{"n_layer": 16, "d_model": 448, "n_head": 7, "n_kv_head": 1, "head_dim": 64, "d_mlp": 768, "vocab_size": 32000, "activation": "swiglu", "norm": "rmsnorm", "norm_place": "pre", "norm_eps": 1e-05, "positions": "rope", "rope_base": 10000.0, "rope_fraction": 1.0, "qk_norm": false, "attn_scale": 0.125, "bias": "qkv", "tie_embeddings": false, "parallel_block": true, "extras": ["capped logits"], "init": "uniform", "init_std_qkv": 0.0256, "init_std_o": 0.0, "init_std_up": 0.0256, "init_std_down": 0.0, "optimizer": "soap_variant", "lr": 0.00501, "lr_mult_qkv": 0.5, "lr_mult_o": 0.977, "beta1": 0.95, "beta2": 0.95, "lr_head": 0.00559, "grad_clip": 2.0, "warmup_steps": 200, "schedule": "wsd", "decay_fraction": 0.639, "decay_shape": "linear", "final_lr_fraction": 0.0, "batch_tokens": 131072, "seq_len": 2048, "doc_mask": true, "train_tokens": 623100000, "steps": 4754, "dataset": "wikipedia_en"}
Each number is 500 + 50 x the weight over its row's rms, rounded and kept within 0 to 999. Layers, rows and columns count from 0. Numbers have three digits each. The size before them is the row's rms in percent of the matrix's.

# layer 3 MLP up, 768x448, rms 0.15, rows 414-485, columns 128-191
109:497504505536497523528432595607537563442524490556477463524444543412569493535507477549466558510430392479519405575600443460347569601437477477507458411560499558476409498474484533459548426447510452
093:492479414508567560497434489473524478547452475391490451464504525470510532432566527559559420498532477517485486537416507510502390451439478540516495459480478524489485431433483505457550549478501496
098:563560563502447499446471455489545550506551594517465459453464534482462460530518515493496495516508474538622503436472631529480508591473514452438506531466523467502525541449471456470618509547525491
103:538467527503470431557524504427565545570421530537488546451498480571417579468483522404482445517531523448549442477643433563565524524571561433486508497516487512534505539516508434542441447526550546
104:484570607512483590527483565452523554521627481532529591515417487509513525544464468446472444384538536476434504480455488503545498516513467485459498492506532487516470564509553530496459497504454541
103:469429563524618453481639509489560528477423556517522511445494503462550583488544464423529478523532447509414571519437497380505530476507497438469499541466511535455492543496478441526538599516501424
105:488590539406470622603517549516509516524461416491440540414582565522479453421489598503485505511525581445507518515537461482435500545504532461443510490585440542529556523471447464522483528400442565
094:521611446544486619519526533479496480538529548507438561515470461572504535514486544529516525526565525502534477546471522573421473565478454448522474558441469466522504534492537540405437536484570471
098:504501535469482497410474565497546418549508526455512495492547479489484591524476481519504488419466492574569545483484509452496509484496532544567504548547544493544560505460506494534519440521552467
096:528447438466551463526512501496531509508421528421516573520456414531514497487612504448579549449490423511472504486505495494484516442541491471548484561420473550508536534511489447409541486458543385
094:474442574514588446563659526506536409459463376435563526484543453496455443574511481568497496489485555452520399452543458475526506424468467618482511426473447529513519545541461457541565538470455536
089:561535542463463569513490554596489483413494504527575506502479532503489604549503581518492523504505468477547521587454507476512605632534499475455546452523496456365448467429478542558531418453513512
097:533508489442557523600494563576462526573497452446510398540573402557523409546493516626448558452530535403519544530500494401521529481501459441463533509522521573487517439429512537585508570448491562
095:438406425497589455506462489525578487557447472375466415548498535470548514533511542483420450513545554464535549510438557524513508474555468416375534467407506477515507398546482453519572472495543482
104:446573422457533494543573469508554516459470542507531496471561528515498453491484602475499502519585512505497593436585471460524509559483550499517523514484509394471490472518551481562558582423449438
103:458491489549575479440543572468467440562565527495425515482481468493477462439522627508512458521485543525512465492514482432572590493480530372523456380484494479521540454405470471486501481447506584
102:574503516553525612420498497585493464483455535498508626532624498564513498486527515493502525469440484551493542534578477532515479576396455387483540594433486530513503484477540504492491545423496537
093:480456462488564453577528552546530401493448521453444539620472424474536396504476494476465484486460520494588429436518536590515564555526525540483464551609545463466398542542478440504491557406432522
105:485464496551554495390533558588543521505487475518531474509553435483518527489440515520573471479537526502486512501559544575445446472574522476504533460475490462507465459497605487522493490485558530
098:523446410507544562534500516510501526448507532582591478399516488504462478564543538505477535524473468541460524508438522526504493477564504629517450537449507551443518430417449513454473452468512566
091:444500466508518578516538483529425528529484467511515452425566442511432387512463475568507464420492519455449437514416537487499430525467510470594537497485449538480421549475467501428523437478508442
092:515466443532553421442535596496535361433522544473458596422422513601457499418487484454552400539543502526413454430457502497448450449532498604494415551445476550554499513467477500437552449483477519
095:488548495504515566418562517484380446560460478570487524520582417548554482417545559492438396438502465449432522491579496477467522477408490562558516549523511566483508560530480507404547491530505507
098:477570550524464424463446480443530559487539601518458552446458482507476535394535507503519448497572494533453463490560493658449427438472497511532535510436543434500555468537487465498549547525507516
106:520446493460403444580499476493419567434570427494494463473400457473482459579577553549460533478525442523401438520509499489497441522476486558442512475524436449487528544542491478382528443544514480
102:442517556588426449495449441430461493547467520458531496472441447397416430543500524449543494521479437468450473375493485494459549512488426518483455480423510438475457542493505418485501531559472441
098:475484430538491523445450471429545510530432463459500658475459532598479523562569517458519628421422406538491454533576479497519491513515538546520480479539479503547518472480500510500454494516465504
106:508467588436433586591484443387547549435523455501474499482471486589489523461490530497471467523570514515470497440464487431373491472535451604495536499414470487461527453449505496480423475423498515
100:500523436457526485601536532445468564438559488536520514506456484579448443480488526502479442526573528465473461480492490547552569538433444376484427518496443463449577518543438539511486543487487520
102:457516535452488463400467610519502459443488495540546510534466414478491543523476477475582552532392508504616495520421523456516511514559520534543419538475468483522450558484517521439437582556529508
094:441534558507521508545533586475518561510536546470466420537379553486576482510521504474591587459453564520459492512459527552580480586486520393415423538418465517541453501534450529521496537535513585
094:463498589515437437504462420508485554559449578505501515461484516502586430572551494467460453484494480512494461553506547515537555517480466495545477598437541558542476528431578525452486567544464485
098:567475449515421557449488547426545465534421591528560544463506489563478474462515572509479439527491587557545565545494443390563512520453563520528489527529495675483537623504525506420435475583537439
098:444547527446543472520543451443422451522421512481429556526515509508513492489482531554570513611557557502442455543484490458526535440481543502562470535561561495533462478453467402575397457478513456
101:559493429438472532518395504511470516514462513581548511427468479494394488582453519468488454450519472566484463603480565398494486602475458508438527515473455544498535539506545535533485445482596476
102:498422547481536403548482473491477461449549519521535490621403543454494478417514503488558525488477577568410576571522508562504538508512588553452521477476513431507486498489570418529532654457476507
095:444521505482533472518575485548517519546526535426507622501487489487507512495565415517486462480571484495454554512533556582463422565478618525476471477551451477519496608455580456548444586489491503
096:567452473485569461480424437411564490565483509552657533539574511478628489549502431435497502451520468532520503444503426494520500480550524451542493505536480520541540464468502453569444463560513528
100:436421527515430505529470548576482516430494517525451445559505455533510466548455468477549506563398516512467493612495529454438538528452518548531533458608452483540403564580435578563525490515544483
094:575539531502515544548482418485557512486466459515481492556502519470562462459430545487534610520481470594567514487446492432499468548449517564600477565559475554498518491463578632469465470563468555
096:546382495502527515556567383446424516465561515587475578475550550512564468486602531542497430561512538517538456571458434503408476532541601463529538461528467445488456575528443524541496470541529474
093:531490517535517605578501499475484515481544535448454517544466576514424370505407448488609529558457475520448542438515541463426484558574441414519524515511474499400486482486510485594532492523589407
110:460448535560495585568518463443419475449566511552481400515496483463507506541473515474483504502475482482476498502514446423579478454476550511513511515563511564541438541594432572424473458471515457
105:508560586399412535487472443392558578467412494431524464554471628543468478529542428540451449474466468488559613448480601498457542531501467371467545527513503417403550539538480480530444547461489549
104:514459447419414494579485555490397561432401523504532555492528447581483515476420503534521482493532483529487567597615530492560408517478479597456496526527451478474461544479491386524492470423542464
095:439526512498493374432557430531427509461514520425518501541454484431530513506609498489447517550531567477421436444529455470547466502545498481476378406457413451503576435544467474444535510539494368
104:489529510537537525500450531482503535545473532549537499432553561555525487536528369525570483532581500533503523594510554472482507524497561471507374526596570445460452492508439422535481509549554400
096:385461382559447465442528554551511451580476503435496505473492443471532495538485474461463516547526364531564507466426468513506485556450517519554588490405575551477536446466491444484491501478430561
113:521551520553520545551440544449612590521494471534548468541464547459469509504506509508525550433530508444446568489500495453539518470456445489489510518566565443455470490538550595505351514506430575
103:513621469500559520537516492503493518495473542447547595468562559432519446468523439460542436459464463468512452424496488471623507591562482468413499444526531547525418468467560488533463377460531378
101:488499493545476456427521476544479596596487558391413492602512630539484496556564500468503475475537469522501495532475484545499565476507465473563495512497438477534479399517511530504609436501494539
104:529481514570405493546529474486509546513478464481446442516514515586447497499518485463469546475425497516528453465503506481514438564469566538519457456528514590570535533606616484468524507536444516
096:575532598498533596462527450406495469538486498504492594490451472591488519426462609482415498624536487456430522575613501466538513528446486491404581491466512464562467495480592447396460497541496436
101:541446512440464481499519501469425486530440515540539510482484519445505511533446578509483513522582521570460500452596581537568488559610513472412517482505509380571511515417460437533515578502389490
097:489514474400469590521511569543511566479486660507456435497528501520460530478470379451428499488577479507424495602457482457635525543552570529552500470544530468520681501449463541503548533498550547
104:540500465479480516542522416463509549579528463580422413426389474459523411495543433457484452497469505437439523484510439458445468448446568477477491546441588548504499517506431512421436492532520513
089:556529423535490547425504536453477585579436511588534488567405515520482477459488482551532494456489495446526454478481543495410512501492464479581611437464421502574465523477565499547543503561526477
104:505438563450547454561473515500566486534529491528475523483488487454455511501432557436545467543450475500489513523503521504473558464499561603482419454538505542438532392564542524486440530449512442
106:506593563528532569560512531532486474553494554477545414472507617569439418559514483564501497467488404577507509477479553460478494533542505439484528407530500496503555513428506459545533550461473430
099:624462523430481527526470549412510471443610547469535509545524517513486510512461449537451521510561436484608458596541506594517560514440480511570486424504451498514510547516503520441516518527542506
093:541513535510436493529530567517510587486477552391386480506469526467420464536476520442531432497435500469490477534580572454521503469447493554496450416520479473534428560576468459494500535441465540
089:491437455520542507438538503488405624550513542500451594432504405485475500451392541501478434468531454470493509486416537583501498460440510449454484529510596512537420502688464517478533565503483518
103:502495508536512519451501485597521463571499462501565419558518532590505545515497463433519461532513497547475507392642520485529528475518479461515536555439503501586533533492577478470511528492558559
104:419459474523547491446595384514507512471562472460486492427442365508586391392506388496435491489503597519443526472533468594521427462417414535513505476584490524479522552516579410466488457551510385
088:459431502454493460473432438487500525437406444533520465508582477411516430490590468410608541544435457527578522459517479560449427494480470498422588516562565476505513439455480492562511445508476554
102:398454464599454582499521518459429502497528445468532511457511506418502489488535456414566447479546463441497465465532453543424528433540600507514586524434476562488491477427434508433636443503569495
102:505510558555539519513616513486522583592551394462410500459471513459560489438517466569520435523512467576456488475483471541572416498459464457443470584484474488546466454530529532494451473485563523
101:504444484440535476413467424422541461488476509475348506463478467528521516521497536506521480531441617480407485474493462522436577457489540520495440510499505412489508568489515462549517517523465438
086:522483522425493469427476481507520509536502432475576472494526526511424486501540491493509450452506565543499456454477571582553470517417538499499435534461455509448610527524384517533471401486583401
104:450449458454451488483390554484461470417523581540464598558527558505573565519506580491601576550524503548516492548532530551489549444446385467536422515526526506464468465581569444544566494546494491
103:486501509633491513538564446449476483536493559562500414518505460548427573447522535390602512562509532532434504543487420440453447573425405474413483531445487518516532514460539484463542487598593509
111:455467499510563530602485465469471512457412530478504470459492486540433542448518414487569524468533527414480579503573523478522566429528496559502558524503512463547478610452597513426397554532478503
# layer 3 MLP down (transposed), 768x448, rms 0.14, rows 414-484, columns 128-191
100:454501485485538468480585480443481501532511557461491587490569500563454501464493461466488479578544529483433537522444587561544513487565603633510650500502548543552554471573544506509485578510475495
099:505501507452474534511560522483472530535517416432461431467510575433593539510555499486504477561496495582378529507471527486538554453467420457518467467455469588502552404559459533512502498513465388
099:471502476516451471404511521473488499487524530441545518501531511438537432545469541465446461468570429566605563421547510482515542503525561482483550514559602500458602630459515406472573435574454541
101:558580484544483445506526482419445465536497459471517547466480515420447410521475542441436592523437457434439549510541498552516492349510417522472514511562453488511429498511504421464514502468484505
104:404497398502416496580465496480544474486485506469519451496492497505532526457541553571445429537497578530540550397608523493525491481500492494496457484448555472532540502525496537613525437455532460
098:556547389521498516513478525500498469498500462462468454514405466472465560510407518483589506574534506523515528527437436468535523515574515489396554508403408485522520487546481455513410577528497456
102:522482473549569511374543459550492572418536480587483485642472491465553529467529520524456492568519509389496516489574536519489457523566508479447602429506507620570441520547533441471446437500538540
099:522530470553482442561473504493447431534461497507533505446466463449484448490537462480498547480420549464571507447396545493447541533517494565525552458505485570453515415461516473419480558459447393
098:439499517548401454534415565514481506582477503492463479463584544512496505489451578543502475489504507516563452364436505474469462535510510525504511472407585470472447423480418483539444530491438516
099:546374556560517487519435410514540496540476556635517463512499443557542522452567444455482531477413535503533501530520468490467486450514576480495452509517476527493588446402544515374499522519472488
116:496548497406373579424420491525513533590496587523381514472402446480519508443566497436464503507554449509465613564482506541458527566551507419486436500569513506462513519472549515520535549482543504
092:524471575510524525549472460505539497471487438383544521405473526487485499479517458353460434589622488369538526472472544538539548482550454463497442504612543542459400501432481470533523487492535519
095:602557526587493550418477527525536451520466517596580442496527517470556417508508468430595554473505489534528526579612508452474531452474499535545466465515404516601442491627448563398519459447464503
109:483484510492562505602478508441521488502430532490498482500529479457452493576506596507531617462623602412535517458574523550532486527513509451444372442515469506526406485520470443492467505504561483
098:452554506504541491378546450524645589545533464472467496472423436533419486527547438509493466430479437474603505527492567473457498501542477622478576484465660399556501522512531530516579427545411544
104:555539578429423541590463458400527444461653536513507494510518516442503469558509416389434588420578597545521492598557525553512531469487455515472555517482479517504527592490487480569511482508528447
102:474506501383490504469481544426490452583494441547552431544455434426451458418541518471430581525479489452576544502586490451491478471460494543560383500478481478551469457562558568527623458453548501
096:600476443549506498461543462434382548474537484460530525552675437558541473457449421363365507563471513508482514414544493457498521447498487502485394565461508580586501558555499523538498523559469486
104:486526523437491500510434517493459579468529509435436506462403562455463527505554489450432478551511457555612454499451530506509488491473478527537496488526548508537524538502481521492484533543492455
102:470591457449509424548472465476526461482463523614472477526495518537521492527479456489531461449511518418554482466519485443460454501494479552536552450556530491501425562438533518572466514485549405
094:443475436478437515468641440520487516536484515496473570476483513585513532490424412418463522486509526502403468503477517380563456532460504585472473511504353416475418589513509459488540511445382491
094:425607463548457524533526466536440457515520443507542427486477499536484465546463527629589487486481523528550551550629465471366520497435494448507473460518463423517526486506519469571512472490489582
099:540507624492482554548451496545505472503458534464526478581456518523541453554595557439467569501434587542561435454487448514491498472469354613377465513464541499506396534485438492546483481504473363
102:360533530453556520464548566466415519476472516476573513503485540570600390533494493514511508497508540552422488512443561540442498462452454626546536585545531543489434513499577550378544608502503532
102:520626505562506494420566486456576505491457595435481546575613464553481509484523515530507533488521501491491522463493510595538557369499489595418411562571499493478480517487439435528514503466555535
101:531507440338473489511551553545523543388549512509518409532486536476548532550506479492467502472543488502538503563536573479484467508464450537532523566513475493501548437461477517441427483496515488
098:516536500484551546550524441451480392458449538447514542457477572586454510465570493548394478495516550650484492589487482446533547495516496535523585488473434549491568582489591499565557466578499500
098:451373479577447563442527478464485450556511537502457440495479463595495505562590524509460421510461513589463528500441467464460483492537531467499478509561575531540371474454521634482571384478475626
097:484563481446501453507442496518446543450503447412454569390460528457492463502510463583501459562497552538532418516467580471556514571639506512455537595555488412388470534444477486441395535512583479
101:507498498523501474576524476490525537602512501524440588440458534534526557515551580520518509382444489469573503451569520566519451522415448473458508467428587529432449465415487478494465488474529488
096:497491405525452518467581526466434523502513518524563459527499484500586534591543494410495554513509475543572503429511523590553584527423606486513562510442485451492464464507494503514462379433552405
096:456489528524454489515520464483452524515337568422549574462582488518508524603547590519434480501504518463486545452500461586555570524544510553554470496485576553444502599470529460465414519576480479
105:528446434542455593551495430563480492488383523514491512424429526524495429489463529508485489542486499520539571434434492426407541529527623638506509496573497553551500482474438551466455499479589520
098:606486501474487464494574522516472409463552506445484566568523478498417510525459487561579488627469527528587544517387438537624533516474634561449578500539517533496489548479454400472512473506550429
102:547461391493454505427466544432450490628551492500486462450472465548416434574520516467448485417562567552489515534466584451415467571570504455604586546372496460542469559562538528512447448486571455
101:505531585458422573503426506567555495556516394482530665413494534534500539434558455442503510473570582532512478599506488520506497500466523433444540485547433488576521466540598474538407474553549481
096:514514509488541482497448541532567522539539455498411508502452551479603452505425477447435431416489472438536488472478493544498476443436560536488398492516520351447617539495582444570520579507566489
100:492532543494536475500469568442386518541520465486433503516602463434559536554463573418471500437436594570443489510545425488515510451498501453492529471448549564450539433511582588427560542472548537
103:486569519437493546473562492521462465522490487448562506404486512554438579596430547497503466431530424502496490549514535535504387503454443516562512460499422447492460415425598494466472509495447527
100:540584495498481477560472459476463500512488389562388484662486502508623455558385489472500464518507507556565418571546452519525511570489493504551567461594529475491532538508490540535509391523461490
099:486483514513448486498494503380523502589412545524504499519515543455329506589479437562489484448465453507598525396451422484475530505432420516470400478584657453546464511455470532455443505473428499
096:459464399385484397483490497437470546484533456534448533395496442495635483453472595456588526596544482470408502500402468518515530511550460457506518471543493558498494435569584495627515459528500480
104:505477497424447442453478447576562556522528487597536509606553425539515574424561382508586475457577519488498517448408487522464469552534448435458452425430462423478548439403512434432505417484447498
101:457396451458589481521486521572504525547490509552527517370491425500543461477458478555551523536474469448551494474479565487413506535476534576448532584556530500559423481452548425456465531590535600
102:487544459445434460451432436580567445457570609465538489533617547517458459500471519539499513422537620546532488490516571454463464547530436495480476527482548496467484467519480493535494500564506540
096:548572544484450428451530471448480539528465464534491466573460541532575445465535435468409509493607553402479523513473495455500535528498504532491584476526552440490500417553553572458428514500531586
103:521509525483489433415566459467541481450513519454514506485393485487547520535419595423500467364446561422495472520544530498513438544544388602488511451429476473477513532608467492472502551532471533
100:551475487535459530567437518472481541419552400487577450496574543520591457483489449456514535451479506503472498508490522607555485414510489519469468481500545488512496490518458563440500484500489437
103:485536588537490637607539449479487542484427496508566561458445508451517549538514393483487435498479635459529477541496536421532507461507531602452481620546482491501370469510499531435424547500458414
100:482478466484566555477403536571541514459480495469601556521442487536375567615501470477481475499494554580544462586533456474462605485509449517460491544477440510545568574462439468494557493407493537
106:500525390463475481545499484413583514544506541377521455465618516499437642475510512500593480474586463508477533551377463406523525448518442504503495538473441493447510453425506493398540555592434552
104:504560437393583484477481418485505576611527378486603477563521457468556476496526486529501457586529495507496506526545537535419512477519523526483498491481522526517505492545537508520578575420504543
098:491488559539533447517458509458530412553508478596505493463499419620480531566512476515470501450543582437446500528547465428557564467515488444467627561559492566522360518500487486469489527430515489
097:522482479486512487485558553534522521583472438520379546477523492461578505512507457438485501555570613494510522449552332566597511472543606412483508457463481621480564563498464531549569564549397476
095:525469533427414438431507441506566556566573502492570500549544516490521515526441586505527537472412464498505478506497425464524510559489460546475537419465595471518450503463586540557453502433545365
103:420507462544570645534502461487392391506494450484457551602536470561509494426508541510474444483515630458437475500457490454523358539483433460495446459466350537469527517548553555503540439501457576
095:524564515515445514556463518609484530513433446521458444624532543547439527531534535494418594532471614485576477550452506456513487549438562447536515519472540398468482461476484577515503524529484432
100:471485419607512467521314450508419406442424593523466424492480416485484470532492567475579548586554548585517413446509500502484432549432557453543484489462555549422478466515571562472486431530489426
106:482589439508495512495490482531519509421547489477438522527581417589513507549492471518483571376508572460470575448460538578477502485535528505500410415489534475457517506471460518429526463440545469
102:560513516518489526547538448473479441428527548523469581533512461437426479465491638531526520514469491488519486631505560424479494404443492571492545512478470470500574471647428442594470473529461562
095:522429457547529491544466462457554403519552490576422444520514413476533435544389566436522488518447430432473536551596492516543488490467411482467467477541550486537480489482474450517507462532376558
101:462477516500578402434456512412503503475537497479479549518433443511479456440414532505522550501488561517503574526496438502539507503379448459493581466557477435505488598535479530491483463471521572
102:499517566496431513520512476515445544490505510540515471538524548561470553486467408495548544535508618517559615452484458373488556416507476564550647463500445457552572544410510463522448543484613452
104:526540515467447512626500603466487577452408495501494503567465508432503541488407588427537461510427452465435526496503506541463479483520535497538559511464519516555467418471514492498527517480495548
089:445392450572528532470635530517465539458502573452590426559472465490483542437539555496422536457444576568457477483461471510515450512569431521547491551503477536517550516498540554469481435496438597
100:451476505475452370514492409541486478465449553464467485480492418494554473492525479527504516529487474520511454459461452632501451546500397549498495459509533554611546479572459494451495629498572497
101:510502546401376471473483506506564624464526484465450575467499528483508497472503457507461503492452466498513523489426541513454490499503500482531493473486424538476468481523511477538596440533556532
097:477596471576467576552462595508409419517544507485588556430516520456446523435584591442477513436537514541532419498413507479536493513529414536517611479538502469482457461514490470434490447549477496
098:507523405526575394488505509435483491549495440436519496531535478454532554380480516495503491484599500449545500551462574513496550602516477548516617504500505453458443592441527588543548468508467544
103:485600559431509459422389421528516514548520451546530448520544492433462442558433577491523553407450530538496459465498541445438531499488457513508561430485561522423488471462428420484592507514418501
103:549537494452512474515519552481486433516488626523610507507535525445407481510538586462473477556469371459520483448496430478515520468466488432542424558444410513514538527480481508568451542543456567
# layer 3 MLP gate, 768x448, rms 0.154, rows 415-485, columns 128-191
097:487590524522479491494589530488517529462488480501477481502547515491412525484515359536531583560541458518566427493588533485551533487457564420483496543523488420441468499474526482417474516614509628
100:624474571472474480498490489465482449597458480512431502521510570514491572407501480436558557546462575463549475513541504512498492466430509559507567545492525476515540492607460468531531540501498492
101:573425491462549432520473473389435431479435456456436507554554541526510507554557583485473544519492504462405483539524542469462537486543518505474511477462527486519508534476525416526479467487572507
100:427540465477533497501518545575501487509506465648439592487494574532422465491507509561533397566474491516486495502483521518488504504447533532462472426441464482626486550449476421595415545427504448
103:459499561493549512515463561562470495464482472473486469488436574524516519412574508533571530459485429491548502478512484555581455490551554499534566511559515486430489427482435429589542505521513533
094:444551501457388553543357496617402543508508491569481482540506398504590510514519515483584523467482530480524443498492557498502512508528454504423480500462521457562448447610529468580537546432485543
104:551541442517486557621580526519451517648540542512468472491517479498534440578550404485494514489485574635597491550454523481464478615521490508487505476415563443482513551492517505402463470460484403
101:434420557460466410431428453541481483454527457505598495540561489494584554529463539429484543436430553477525490535444477480607526438472534488591435493483488526580470558394535510456497477498495591
097:465431536472489442568533481449512438559414499451537486454449475511565528452497437439510577445541521473537417468524488477514600405450519443416449548477448488533547434520516459437451588457554562
104:542481490558560437615504563444523454454573398503575525443539549484475518516479469614585526523462578511558413513464516479560528521499495574522545447483506513476510493470417541458454426507560571
092:576649548532541573481540532509527534492526505482544516458561476519472551432470527562477522490502513489520500515493384431489478538580519611498453502613491584503473502422496480479499509454454534
096:496550553442444407530449559577542565513555467492511443422464530415531521546435473526537499455499438559436507527507565501523486524460617578491458381483430398400500517513532399494507495510466472
101:500535519603492494386439438542451550514431502566504476504531518445523462481489501550563431504386462580505456473483531484533537460482410534588612531500417447538424511548495563510508469580453559
097:518468486489453493498470447533473434491461569397522467454520436611556539400552544556586520468491538547405503576550453477673434446456457462389545504401586493597445579470511486464481487468445468
098:479536509523470459467525628486563483478475469499461536488512559534585460499423431533538433533519498504495441477520540563501438487443562488462554437469521481463479447573415541500506479539477469
100:426587535474557489538448566545490502510498575550565427523514583480488565518528481510445573417465440494551474395626508530528436577438548519532515564503389480481512479449439494612542421488540547
098:570467523545602566530573494473476483481443562448430478555573566495539532549483586492513459496475490510522519472462531615499537561529543448450496463538533454457416531561457472450471474432446445
098:540505559509558487507481487390520613470500488544460450523437496458470542467451555501551494419387537576553485441429481496539514506542543466432517519524410523519400484469444527608534573463461493
102:497517567543438621478445568459534511524466507511478525529517468548527458528428467398477444558438557526513490515508529376504448584582366369523546519590393494476503463502487587552531565459422462
093:435436394499487493534414443578493561555492623463438570436455547492453507513526506469505512540578514479469507504469530469496564438494494480466419562491502531458516497474519595492488493620541584
094:470553535541481557552440635443426556508515544452506530482520504466580552477478540470494539415513562516544490548419466507562476489453489311492473437556498493588484598459526486532553497513527488
100:512470506486509500492556490553551476562639549506440503513385533414511499516440538418496522524483502383501470515527538456544468542412469502517458523525480465434507558417471447554512476554507505
101:421518594521520452641477501458490417450549489551438611458505484546493398469528550568465507585512560554505505528490429575505469462532489574439497455481564520487415474473458532458553509504478549
092:533473530446341502492489546547462458545619411579546499509470460498545501597420503447565518458445591507561451509455453453551454527425509468522538490512505498534571474565440518459459469453435539
096:612541434567529525489524543501481438492497566521605332463532424519458529531447422457558541470429551495593483469477435516518562592445505458556523536543529488517537505564503528508425416484497527
098:522488532447561427514463503603489448523444547479446506440520497519465410478454453545413596506452464488500440478454486503536567470466525546519486469454549494457484536494548442395500478597492446
101:447584518500453525465544500354480529471568363465501374519448448539480485571510547512526454479618444514497506493500571425441546531455442584436486437492518373439609471496497522501527462418550610
098:495436428548486536458506470561630428612564495462470536536491518556484593440510446518484567534569461536526520446521483522511552476508488629508575528520439491530522529551512458560517466512486528
104:529485466446499554576505360472453545453484427523570446591488460470537569538481438478559438497565532472396454529556449516480585516504511451479487468394535477556509555463529427556522454485501584
090:491429527473488541544538420558453424451472540476538569516552475522486523432537512455583460489474479473493519509484503550462507477436489468450567508503582556422557528494490443416522544496502585
102:525523585471452521469557462485516568508471619437521465448582506507479505512538508465410516522477545506560550458530472551569508579505462522445475583463463567397491516445500383496542367509480554
107:550482509461405459558512450451488513504420500507483598484516481569546459418544425572481480525547499546518550486501470494471509504492502584512673458476536562403464535547421583426429523518523400
106:546517559447508482559547485458510526512566561601552479474451505518520614488562505486526568477441508389519623502462450543432564486562521448587517481508532505473494526578539532563491418531401604
099:544481496498433532499455564494529509507354553581552471501492512445489528544480453493614537542506496581604528422526538468603495473467508500582509509538455599460479563513454455450517533496498562
105:524531449545555490540551542601469507500420534506491467547518497519373485563487481515444479529495473492526568437522474495466469489468479510464531514506451439500464472602418620519531462528381530
094:491468547484455455527396517476516480437530532551501393514545451474491499459498499406449504456473509430414414503461467379578577452445424477544505502444522467470611537540526527505596412493517537
105:536502412490540464540491442526493520480478578478512471495419622508443506471479472461537452585486474495458619406550519498498501540534533628508495435482503466536560544471384450544491485471495481
103:539462479431456519570493487558437511487566499432477531604512425496494494479496445617500448562453579526495458562551542549480512530463555520425430416488515525443502483541585506463525434449491523
097:507498452505510518522586452539437483528584577508567493487469594503500572480588488508546519491520474492545561466493498536475450521513527481566511417517460434521404522616523407489467535473490505
102:437513636486415504533536537497442474497532452449448512566523524539484621467520512579604460552497569490559490540550481463340497453462420514526502436496621446476422587511502560476410530434512426
097:489575520526554474448539453578523446468596470439439574431432426573473486535507540451510430484500543459510460545510468456569472540430501497451450429402560409544580510506498484504543506401475517
102:493532492569546513540572585610528435601479466600462471506462404499507461518598559459512469462475524485488436529574474454461592545472489505414480462412499422529596592472485549484481544556413526
097:454531486502379498498508512454542410441410421640533567499436488415420523543449487457547497418488511505517588537477575508468524524456551404430436444486555452552506551506413452514423429352430519
108:508550512508581541505489581454499503458540504459507559531442384502488437457536579512566541603438470410545467561406480413545556476544520549462574620446593497573420501522545521501525478477515470
099:504525599426551490481628538565508402507561532540485522490419571483626519598543488444528472567490612465462516447451474494490573568500519505538400429483470423402476419528448472465478514556507511
101:410615469534406509521555397538505462565606501496419527425476454498505534571423594488675467352478538503495448533506537511505432483534518437387481503484539437503487528529512434502437390390493476
103:481403488524528536490509507472541484420509478602488555536533542572539485489524473359537554564475474435533464453498465569505519499439441526407537516458442507546534467571520504410633506514452540
106:385424461473534482458516557500491485524436540593512504508494613452469492534570509472508489521469486515465544539447447487512504471412508502497498587487562513453446494385502491502556507491473491
105:527551582438534456566435584456470501401615535511485468536466613506387537616488482557594518562454542424466528620488504433560585557489506459440483482545562436456467528511463507534441516641516455
114:477472470501476516583512460441581526448557546544565537477444482511407639533510547504538521446545495518537606525510512411504434518469553534498530505405550529429511471505510524437453491519487559
099:523452512469467504504499498534500463362414562582561602545499457513436514483519477575541454445502537519452465493352475441474510391523435488420544546465559375493497487482481511534461455496489501
101:545521589475530468460515455538459502502360456556451546527503420469535495527460454485433461416525613501488498472442448459537461502461417514534628568500485536539493576567430530478524432482505501
092:504469479540559468494439488439541500509419501464483531460460583550541489422436533455477594510508475473496499428415412524406527538430510573530519535501451602559506517585589561564486495477554539
101:532558538494474458432503470514380460495552407540467507444518550519411525474489507497497451504442449504547394507486543531478580481420441457435482479490530540502452529514500435518429470548522488
098:530481511554525450501452499535502545461444540508528496538543448492502449528598512389444509560522551478467468542542426543499429558484551510557501471451568585568540574462554458449478515536486545
099:511547512496515557455575535497474513524535466523560552605522501515436494503505400418553441491460531470448539493447520573612495518430501622498516525436556487550415592475384449524445525539509485
099:375494578479534483570511479517534559538505480533407491523556525530504531398413556469507477424417486441411472458434521548527508572459502533439563535474482513491417547493552488474512514468562471
100:476463512415491433426505526533469342403450529526508509583495440519449433498502462526525536454451566543454569428533465588426528490463546529480527482584504564430465481454530492498507550493545503
096:414526525539626475492536474520448520544509546464451471476441549497464544526575484464478413560501614607480537465530484449475488539558549493499490480458520459453459442411535413540540504514560541
099:465594424504439478416574523506485619425474539476484537497450510478470434386663465531607512537512547570464510500501499535427430563450555409525540511492432620476556481552490518494551531375541528
087:441456537511499505503412495554596434399455413478578524618531507447518474568539497540464549451441494440484539560490460365560502498512477617532517550589454539482421463441517476574514441532496474
107:547564455471525580549558506509479530509585540463456413432536416601445546472456487537475507481506490532481501401483534509523517551556522454503562555501449576622586472465503544543511547559491512
097:541533568516554493494470461468555547480501499380445540555491484462482561424505438509469500603482479469496533544512587591629505558421501526382461473609497520391506482525588487540497448552488438
085:423456512388629456445496540532513461481571536489548450442412494461444525432493550517487513463511460518511438629491477460527616521458489512446536545512454498440509436561535455600498458434473491
100:523568586521396456472425545511425494437478493487489580464499415457569514491535492463558507554504481448477463451488465511519479430461509527520533509514589421458423407511465485597452473509500551
108:503501406608523441467468430526437518445458527454466513544425539467405535576443492502487476540357504399492506430508577449542475508478542449524459399419532449533499557482505473437468508581497495
092:423420478502504482393479503440550580559429501508475467558550466541480495569465514491534519491428613477364476450529389500587515457439555429460394427557511575501508463469456510488579475514514536
098:519520428603517482578533549511457492395507585522373509563466447516581526482515497508501458555451453553521564510527507493418445500494486479406520520482496490547486461552522514383507504486523522
105:500522460478445421420489589439492452487465577492384427510528560526533501496535597459567568515528565464481523429543513522457456451567408547492476572524430544456531508494549538583515433406538487
105:480445565588570524482479458463448535443506606540540488448442509527443429502498483470484479616419391454550480512547491474492558501539455465449498530371445496509518486493535458486464521580481475
110:483582491500514445427550473600517461446529549571507467481449503436488492599537494474462522473454522506447458424455489543509468508522458448461541517540434382435514557544390468504595427499535532